Part of a small language model's weights.
Architecture: RMSNorm before each block, learned and rotary positions, biases on query, key and value, tied embeddings.
Training: a variant of Muon for these matrices, 603M tokens, 5251 steps.
Each number is 500 + 50 x the weight over its row's rms, rounded and kept within 0 to 999. Layers, rows and columns count from 0. Numbers have three digits each. The size before them is the row's rms in percent of the matrix's.

# down: layer 3 MLP down (transposed), 1536x256, rms 0.115, rows 735-759, columns 0-127
# up: layer 3 MLP up, 1536x256, rms 0.166, rows 736-759, columns 0-127
down735 102:461428477546565501510453446513528471516488407528424519473462437475569541481506455472649464456514483452471523517443475528605460585412565447504465402517406474480520471497538501529481465486585441432510517420455447465460496485444536423503599447472404440385519522564606510531573529485540466501564508572592380483507579507528494552538507506446542515549482437403526491492590461455526514493520
up736 106:483462383621431506499525448487623475519460435494503490414473495472516514540486543373430539427433479533541530482549550470526531522501466554521506458488545508431566563470484564488421459519522497539502530523496557421571552537523543451504503518547538562494464564502523453478466540469563441524452522460480544491496400516345434513602512584451518482473498544589499457494494542484486512525535
down736 108:417544426498450458473496559502468445476533478503441500577475516436380511435458480466419516437510435456437506461540507441479534459559466503483559500491563551541527490561460453578560418416515592579585486412530518386551508441506448559518431510617549559515475563514435392468392455470472540500421523508497433400520434514563456568462487543529517486466581506526515541537466432479482567476562
up737 107:399431582427555501440582426539529503443472469517546570571541429455541432549414476473497533482466564532442535488521466532549499426523530433483519478576439551549671386482609424513508582487481539431375430428525465508347482520492483422470494499457464452548520439439463517488526582542595419459458547351510510463472492452572374515451431545432488512466492500432563437549413478520427519486515
down737 111:556542382506502543509645528450482468531555514511531444489584496506511417500519494528582542444506484540501441522496481460558471613503476473464364493458505542574388505560501521432660530456460504545501608531476401549575477543489553541579485437543563433455591508486488404491512476442473434422501440510440504430469514491542554523583500466519473458425504356527457512477545560590479549461542
up738 093:438541502522517419644470572476524427505567447503497591475541444572490531527470447490581450571516543519498351473574544536527479543516411550607518483527433520549523537409460550516451476513568456474507512538391521515520545497527510562511533404516477482540495527552471563467437494487582401554416466435454452399562528511446512504418520410464458533514402451474611490540464464553460452465441
down738 098:489446492595443454551554416406509565502526512529578577556549467496468575473630460540507560454569495500545540514587489479496476483539509382485473509572524513483505520544426497530513456415434561474517492428583489506527479537630514474491481626443509538563443463479476493494578493485435542499462487493422440609576471366525472553454497482581553548499534401433506421422583476460477487500544
up739 108:493531461496494608532452495513446567560526505402518540491514461391604444457476504485555602488443590455521502479482586504536489473626533503495551539487536580410533498459516596494413557435509437523474529493472496487474505478473515535442606523520549503506464490488420527489610376424450472569547458532505590536504502512436524462452533477504547438579480567465458481475604599591553544506514
down739 103:421527490505521513499563521523446552425517512481527503413459495422531494574463536446429395452551532496463529580446538455389456558521542530421449498468415482507582569516565469482439504549516503537511509507548444485475533383432522508532493507464536453527510527570537459497511416545537541511523518403547614492473472491520533519423531479478482464415506515481461464504399374466501474472479
up740 102:424510449500449489490543546531481441426446521461491395454588502607562474565545497500498530508456441512489518566523560480537462494428559516491535513426389425496508469527496530539592451480483481564523521512511421450445457455604487610451504464530467550469523557491547526511483451540548585555509507519508471513531468476508469500503580562495474520515541588440416463517519521436613442440478
down740 102:529450478527543505457471495495419528555472490516542577524556512510426484569558521497507504551406446496447510497510501388470551411443634456487528472534521442537571586487537545522570526606503424464443528503448464479464502491540523516437533541493463515449571431469438467595491548526420430468481488603523447552578471523514567348480472579431552474444544491512513457397478420445620596525442
up741 102:468383478403502408610546520512363481525477485446498483446490397446455532505444530472495455483524575487508520610601515568486562485577429511523479525459526414505580504541531468529627522411505510485384472483449501538555437490493575531420455479549405471528443466491549442514501478526501572428498514568462408494531475573421465409529521509448522484485497515534575471438519431525520477492475
down741 100:521501571517453495453524511603482455556521469410435512401413524533495464442480590481508515427525486540468541420566519490521481539528468472488544595455572596477478526516445461459446432490428496517501546547481495404555448487540416486582440486556518389568491536496506512520475498545515483490454582557532431479488469564467529458524453486410582413485579533489440433451494546414549423434485
up742 094:472598435476472445480526430414501511485428468551556400461454516431498421452490504484412516458466471535489415536528408468498525473557470592560510417536464508489412531500519448429476507528624564521490452492438642512427503551528481538569517546549483406562550416602559521449505416509483479525521457495415442489500524438534463559501472415479517565511479383453479429573521449535612456501479
down742 092:478614426544492547493531429542500473469585553528452378495532622547512547577454498448476594497483457464486551513494582491576495515499470440495431558462549550559555547645473464521592458515545514564477449466507447429518442519522460509542532486470457575503437554560548410537491486506543518507549554493527497466486542568507522491514568593502524513454528531551414451544552492537496418547456
up743 096:495500494458491523478396388459452480535509466476565448540456458468457557470591502431542510572382541465506547493472515525484386439538434525495463484456471482522550510466455506561495438658459543492450504534449492456477475456513434478479470541516484478436466523479451444548550529542531477492476586663541517495590440459631605533410471508646439490495534527573513555465480450489541523473464
down743 089:490432487471472455520540515516426564421520498607500498485420558451485500536461559464479470341429389540599522615519466487491557547494482470496548472538498517525548562464472485466464547439561561492504576507533528464451548531435528495518450521459531431535588526553559565434408549564487392479471537487524460453474566466486511494506467405542426428482541510483493422457419419487493429466525
up744 103:514623571532436630517553405482531391472376459448422503559555499448463552420433521464489483489428594575552443455496483525463452520582531479464587447528364562600462570456496573511445532529523555491529488552495527455484497480613506568487452509491503482543411542506545515466546493491478519500471485480501467465482501484493434614419507459523464571509502495501518523408499558555406454521482
down744 104:575435519449506473479529533465369569495545441548499367460469507520498467570527497567518529427557495500484489565443496486529478551461510561509563558491496489433476510540498471439561493435496480471474552519497491507517448594542521454416636572547540516426549440567417429527525529510554587449485475514503541484479539506512541497457417525514568539501470457529471408550543439701495511513487
up745 102:547517527500464506496498542496463503500442413526494595459418524507514610451576444483500425474488520494462578488486560453495475519435409508476560536523429515543443448485477553586489539472524506502465536560538472508472431545413552493554556450439424473563541488468483536604452486509493487476563523516533481662497552434409446509538548539539516439411552446442460469457502458515480559531514
down745 106:446471540517456444400458438572541456523415494533494399372526480517535546468559540533466459498601600624526561578467485597485587424547530471469402585549499455463472536492477488472472463516465522401495471470506536399508499484525468502412502532509457504492527469557473459553455494541573487565540500585451486536538449501395471491452615526428536458480445434457487542565526402577507476500493
up746 117:500480477480546544459542506532559458491490436497432521542432581563543454554512564528496522480452461548487406496596528480491485569450501590561512475495521534585544419509488537419451507554519440559487589426465420493314524502475508588410482512522572540503575520502513524537500524489524545487422461507521492503512460532377478533530552474458525525475550455442459541482466500484397473510439
down746 105:508491515544512418528425526493500509426528412551480487412523631594569551523541482507470458505540529563434447464571525469470509496367480503482445418556520489544503522496464484518564517510492503540536597554561426515417505456437464486469496608526531510389461563499516540535463527555544523500527500535467526476520396578419448513517470533497484504450523500517529469516442439422464470544414
up747 102:474525555536481607556509475527457507496457461547536469449491464459566486562511422526489512555428512517569452583559469520508519606516514520486447499598476453455496606403605494495508458536500466498472460514570539579490519463407439555509571452476523461530424453543502424434464481538453554517502431583511511508563562585530496531521448444481509474430498549499488503551481475518498508487551
down747 107:418557523468464469528558599439511555537487558513443522469545473437502487500549452520501597533441502549492550680547521555472516458507563466536536428508529405510553524467535445587519484547536535543499489503484499451528555552432454563493605462481475540490444454552441471475498483422487501513529541547567454522550492497543488417536495613477456422498469524569472566605527522393469526462389
up748 099:459489491431493544522516473517449497357488472511532515512519492549611487488539410589479516487481485484457475506486522488478476481591506563523539456436454458469507511548520472595424552468634438501578509485513507571392497645601509477487500471463559560531537475463426425529557594485573634516487454500556437481482469561494537468456472571444583537491494510488528471441513424586467570526487
down748 098:379517418512543500538505418540444534491567552504478390445510568560545418498521459491523517422461552557400468525388427417510413491541492500485548533514494482590517614464497493430504475551464569402409528518460411477509429542462575468380460504484463532442484443493507592520480518484514479505527536582485503367477505513509561533465581533521496516436429504474569425452527463612510558402591
up749 100:461446438502507445526496421549374521579496571504469490512445513392447561546463471551446459418524443478405493512382550430404513495438511458471493524411560485485427424443526575432532499420474554494444524473452549536446524491505442535514502541424509430483506496437574492515507492499478497491535457544534414541550553527576541508512459432451487545485495557626524581503459546464443487426552
down749 106:501482568533451576566486560578543505514473549469566552501586558513497465526524413585457529485559486452491519501395558560515560523479509509508468592460450438491573528435613510476506527432555497554523535479508498459473502509456525446465532456527612552508496473443458446442545495471486533427567590482473486396513544451600474597559543603623561547490544562496447473540526524450503491459433
up750 098:443413456496480489415481441583491521435349575453471450540492457441443409566603516386514518442511408547356540507520534519546528478489442566511474445482483527486394511514490563502467458474546515436459583524475537505523471470532569455532549454466522566488408530602514457389475455531494504528443503523518480498499444498529607500577455447466572467520546526525432501503556494457451489481513
down750 096:498571450457463472570513562509440482502561515558604449525485524411530570622511498457526528557502537475427580464546498525464520476522406506462529412517543530516538485561361538501507497536496543508528558514523441545470445494469576585499537541457509479487479461521432578524452431495475427533436569467571509477495511475561522560498468559460436530503420574439529426612504531495361500497468
up751 108:472451415513448500449462514578547465475498465485486562559402485467600511434576534497445544439479448480521406441540485395493496421482453442538485516504395533535552400557459558519499529503507456491500529451566520558440492517468470290372538465424519467467477437574558489447563454486469517565400450581529430524519467484538465570597568575632543475549524490419457466413505482483490452481502
down751 102:451524458481445415480541482638521525554440561546554502558529393487533514561473571449415497484487427505436478512505444453655520539562491516467424486508427441483521477496551495502473557503513552459532588512505439462524501435421467543528544509501491511492429485449565551536526508478489497429451579430420553484414592472503557497477436445542531437507448454536488532583576445467448436486506
up752 101:541599544511588426473590501437507521492530525533508420513507409506498459547531480510476491476515435606560500552483466450594428496454521536453492477488504450492515496523430500583403529496476474418506371462504539494534573429413545491595505498494465559461524516544479494422510457512433586582567518520451538545526483474580452463471498623557495607463481464483503498574514507530476369490444
down752 094:474470405487410540472474604605461516488503561499554485451527460536580463396560481556512554508486477448518502491582500539468523501509523488542395438477461493436459563387461488611508515515467524548379676516501502480490485529435466382542513461489489522424470461558500461500485522518559493431572454501513540591507461509556517508443416454484496486485520527489456475469472519454409575431476
up753 091:529452575511388444486508504495444466542555553590533595489477509536486501466493534471531347550530419513551466477541492564509531429509521528530564501554489545537474541500470391348518519442532494464472442532463513560547559502472467433542421461493521552468389408465493497498405486558461496539434526530566516407510449555678433555542509442547472448497533438508469524474477502495485453474519
down753 098:493527561467498430517521445484496517474559558463467448484484505455483512699486519547490429366513542459472440438459558477510434442476553572508412519462594536456507522468578445376489424519465452503576464444491465524481505548485477445497412395544423462498483428454510530480443483564458591467552494479465509414550424521518420510566505489498505498395594478545488484440597424559552500474501
up754 098:606541430472516507544511540556467463495535514538562503537511513544499551377423524474539432536566399421478502530557517385481477584538498508570621507505575491471416534546522438524496484536595564447605563493524584553542504505497514495440556520433478588503529475487474529419486522445572478553409491527526542419492536488501539436471396561485558547583528484554508475375532531485539418505475
down754 100:561474546525476491513489453497404503423487466485481492525547456491463462532433543471434513537534462368468522443466420459487441488600459474549471490525527513539455510551499447570417529519557527495456503484439458446487515466505505537473546581525599450569475529595558467517494458473507609458494552522428460464535625550514580537473476462523488587487513451526534479517575506504530488485511
up755 102:500534477436528520499486514501488452618449476578518578531528500482492517515519473484516537495492518443612532526528459468598553500464523443589381535498526622590645473587530593525472512544480529525519456437516491537492558479396434436552439503519584432397551461560430438568554494540464448531428560493446506464570512439535554540470510451473503519554454517542528466505488444448365523531469
down755 107:425467580571495484461465568517547479519516476483506420378527548496507572439543420483479437420498481501542490457448461484513471559534564471441420425456412439497493425530528511470554457489445442437501621529470482460496531573522471588420561490564512446523506434564498518560521493462502480465464507418523438475383513537530546470537489502500532518473443512403507497463482516428497498425549
up756 101:517501482511584494575508487461550455495457451483550508482506443570542401513528492434525467476481523577556503438507478605512542432455581523510552525364485471525464540477495396560533571474484370543528475509434516502476574471455444544444565497450459479519572491541473522512445453624476503407466626398435445465473483482485542617498641470535457480537503491422452414576554547397512453446481
down756 098:583476437491537550514431494423468502507519499485545611472503478423516508514532567547440509508436554489533518515559495509480508527536549599493590484449443596479434494462528514524421554516473500518543495427596458498513552567459458593465574515422490492546383528551432501579462629492493513505492537495392520566510589507500496434519546543514447579436503450459442448548449515534551547527525
up757 101:475476469510540579430475460490474357512500564528396492558506551439558567491533525485511513490430488536508469478438431499454553462454445548442578416499473489525490583530405426465513537568570531468564429599590562490507486450530520546449459364517459571504460535469584521515471579431490440517475435460466521475536547424446525476457534468506466543474528515464514483503513466483569506567471
down757 103:526489570492426455586440551524476494521512503499475534464514548529563537459419438454420448467439489499510473379580505510580464551470523529526458448526489436493474373500457481517470519493559548488490509575582430532475513479520467485433448536507560483520503483484411493548567479506450455428549506481495489571502502507490551523474567502478441548450494529454437537519468513403514627424504
up758 094:451458511384468595427433500533448437502548491488504559518489556601500452477446501503491471598618495537479557434511500548518484536456454474499361561441533545491509554420556575441472540472489442594487531453461517505516500452530430486574507529513500505511468528484552405554545575519482483506494527455584598427598483492395547444526564547480398454613419629551427491453441497456493508550509
down758 094:547440499477491468596541437486443535471593437520497446587558574515473488407499456461476471559399491592534534565521501468499534576496540568443563528598495486490443437556479471503432518596488460601459507464481529460464449518440511453486495468580516638468507553516591527434501566449473540435521539537534481565544601573588420492489491414550491529557447400519461474475459457535546493498523
up759 104:487361475608532630596539455524496481483511478510536622560526451548547528522550557499541430434502549412452502502467511538489543546570446510434487550506518490511485579465523537531476480481428448476568567494510481425463516479528456561418458514444544459459450457510545497472333449544491567490543462515482498519527548533541553583493467558451469403483501628489529521555419584529452447498507
down759 104:465463520521521480424442554475476430491409474557381625514425544541554472511516488542457501488512440507464554477489503515529516547543478484495532547621448491518522492464460417540440626512493535489525465404433413504443455488528553420512470484476487560492530511490466543544501544490499502422435560505541454509354475449491459494554432605519596560389419579550477466432498522538483494613439